Weights of a small GPT-style language model, trained from scratch on English Wikipedia.
Architecture: biases, tied embeddings.
Each number is 128 + 32 x the weight over its row's rms, rounded and kept within 0 to 255. Layers, rows and columns count from 0. Numbers have three digits each. The size before them is the row's rms in percent of the matrix's.

# layer 4 attention key, 96x96, rms 0.123, rows 73-95, columns 0-95
095:135193130103132133115134145159070122142140134133165132101126120151122156149161127121111118132113132133171125024135124128144122164107091117149069156140102151141162143132092097132153178123113153134119133127112122112143215125153109103255114115075162109119116137151129138034118122127100154150
109:127091118117131125139136097151169107137120114129074131138114117116119115147109133107152123135126121140114138251122124122122101066133141166120191114115149119106110083112136161127124101146121116142106135127150133122126081116111130156000120165154077140149151133100114113211131160129157123139
081:181107116107056115124085141147146124148139164136159131112107139130100152132122136136131103132134095127149176025143126122117114134098097100136093158150119150171148140158129137119145081133139123138148139103094121081130216102117134130255137124092141125116110095114151111051106126189148118143
098:099067155138143127148113129129128131142106103130093136115120136118141101112128134113151156104105145124127120239146133123148125087164149134135167123099141101140118139105144138102100089136119106130125114140166141159121074127135142114000140133172096172141119114087132116250128137114134106115
089:180102109104162110124122088150154106147120103138132123126136128128137114139080135137126139144117093158135124255128134107079131088139130139143147134055139139147121131126154130128119122125105144130136101099151108123130093123119116121000141128126094139116120162099143128182097154129133136161
080:154176149086094136106082127187129151166130187107141141143180110135109146168132142158167127150131087150194151053142130120137130106108092118122100172135135161143141084105133152164121125134139147120098097080073104106134142134138112148255117115093161094110132116117109135042133122160113141122
086:158141095064111131115095128146179130097115174119105116148142118133119103135080158121163130133138073134141133254149120139133091070094147117145168118090103152102156119131134149072133096143133144126163091098130121183117105132158155159000142134101121133111118134081138123192099159174161119143
075:166157133090067109099077143129157142146140165130145149109123126140097154150074148178121095156140172116147164074132112082154153112119124133117126168131121115124184140126152129190103101145151141103106153096120140082161120131137144149255118120136180120110114126111138123106137128156124125119
105:154074121117138121127128097117126133138110124137123144108146115144137129122100158127164112124094174132111121252120121124112106102109148119096162084134153124152099136094152119123142115139135149141120085125106154146127071153153150159000138122126135139142147150068129122216138125118134123119
098:111159152178156131134144175111106168104146113110125136149140126149102120126151113145128145138112150139157122003108123125143116157131133150149118141155118100155143141124075118137131139136124123112145145111135147122138181112096128121255110135117134121121139156165134114045136100129129123129
075:078128149174127177112105130146161171138127088140050133151160121114131069108146060109117139106165152121095061119117099151113097175139139156174154142164157120125130084141074131101119101113112060156131164187169147100141135119053117112102129178191153166152166164188099131147136108086149084124
078:141155116103145091127127147189133108139123179125191121135133152153118162149107166157113124155115103124152131061130122131108154172141119118119108156118116134129134137104122117160162149120173145128118110100077106100124157134172135130255127091082156076100091088136110128020117119193113170152
099:124088107088098136142126084139129134131118145113095137116141099128168129147107158138139134122138129137129135255128121112132144072096148108102176115119117111133112133127153133116126112134137163123108109108114132148153080143148141137000127119163140093122108106065135125205127123124140133117
109:138074121100130119096110076149154142151124110158120122102117118133126125129113168123133119109115102128106119250117135101110124096108160133157156131129124126126093142147163128132136115129129112134118099123127138156122093135137144141000102131158107153124139130081132114205131130115134131137
092:075141136150134167113144136111129126139150136129065157097128095130121128145138080095126117146138142124104082091128115105105100198164170173190152128117101096134129087145092147103120109132111072145151194143190170115140193120092144076091124186209129181130153179144115124118104140061173071166
105:125055127137132141125128088127136134137114131117105104111131141116173164142120134122132137106120102110114100243133106141104116135107138142115162106129127130086117139093163147141124113117131112155092117127116121171132089136137116136000121103149085141130129140105138120203125131085138118120
101:078098122146182145131115140112145133124147083153070133126113119109147086092164144080107121117125166126079088211116124126115098097158139159180167105117130091111089110144128137140105111137094097137155148179152148124129093148088119095000149165206114154136143148129153115212130110101149101147
110:138136126129133147139141143149125120156144075116143110130143155123115158142133082141125131135144142135118143000143123144079135168101108117109108165153117151125130100119109130161141158116140127142088119126108123076139189126110133117255148110114177147122110140148161128037131127129124125139
093:149175147118137148115160144134121135126145126093156109140155139122114156119141120153115133106131113118126128009142139113128142157130081101102100156156110187122146115123121119129159136108129164126120122121126122121109180161134133102255114121092182105123117093155133142038110145165098140126
098:157113130131139108135198111122109150118118152123216120096115134140109142167117194131141116133108126135139187108141125123104152098053083088086098127160104169148103147113170102098152132129127191120117101077070101136135171138193144163218113086057130085127113082140156132071129109151110169142
104:097143118170158160161151143127058141131161109106169119136121128145131144111146136159099142128127141150129093006130129136120171173096092098121106127144102105126131179104122086137146183101149139120105115111088119129117154139122103103255121105124178077121124101169124141067135109113121139125
105:138085113115148100141128084111143141124111138135101153118125119127133119110105139129133114121119133134140138255137140114123121065114129139129170091113134104129130120126161133086105078145117146123119124135119131152121081143129143128000129136131087143163140133090122133214142123137123122114
106:116101115130119121120130077155141115158138135123121136138149106126153148125122171134100136120153099147124116255120144130144139081137120128119176095125139103122154120135148134121105123131141136117148093123120149176123099125112121120000127114162112127133118102096144134226118145148124135125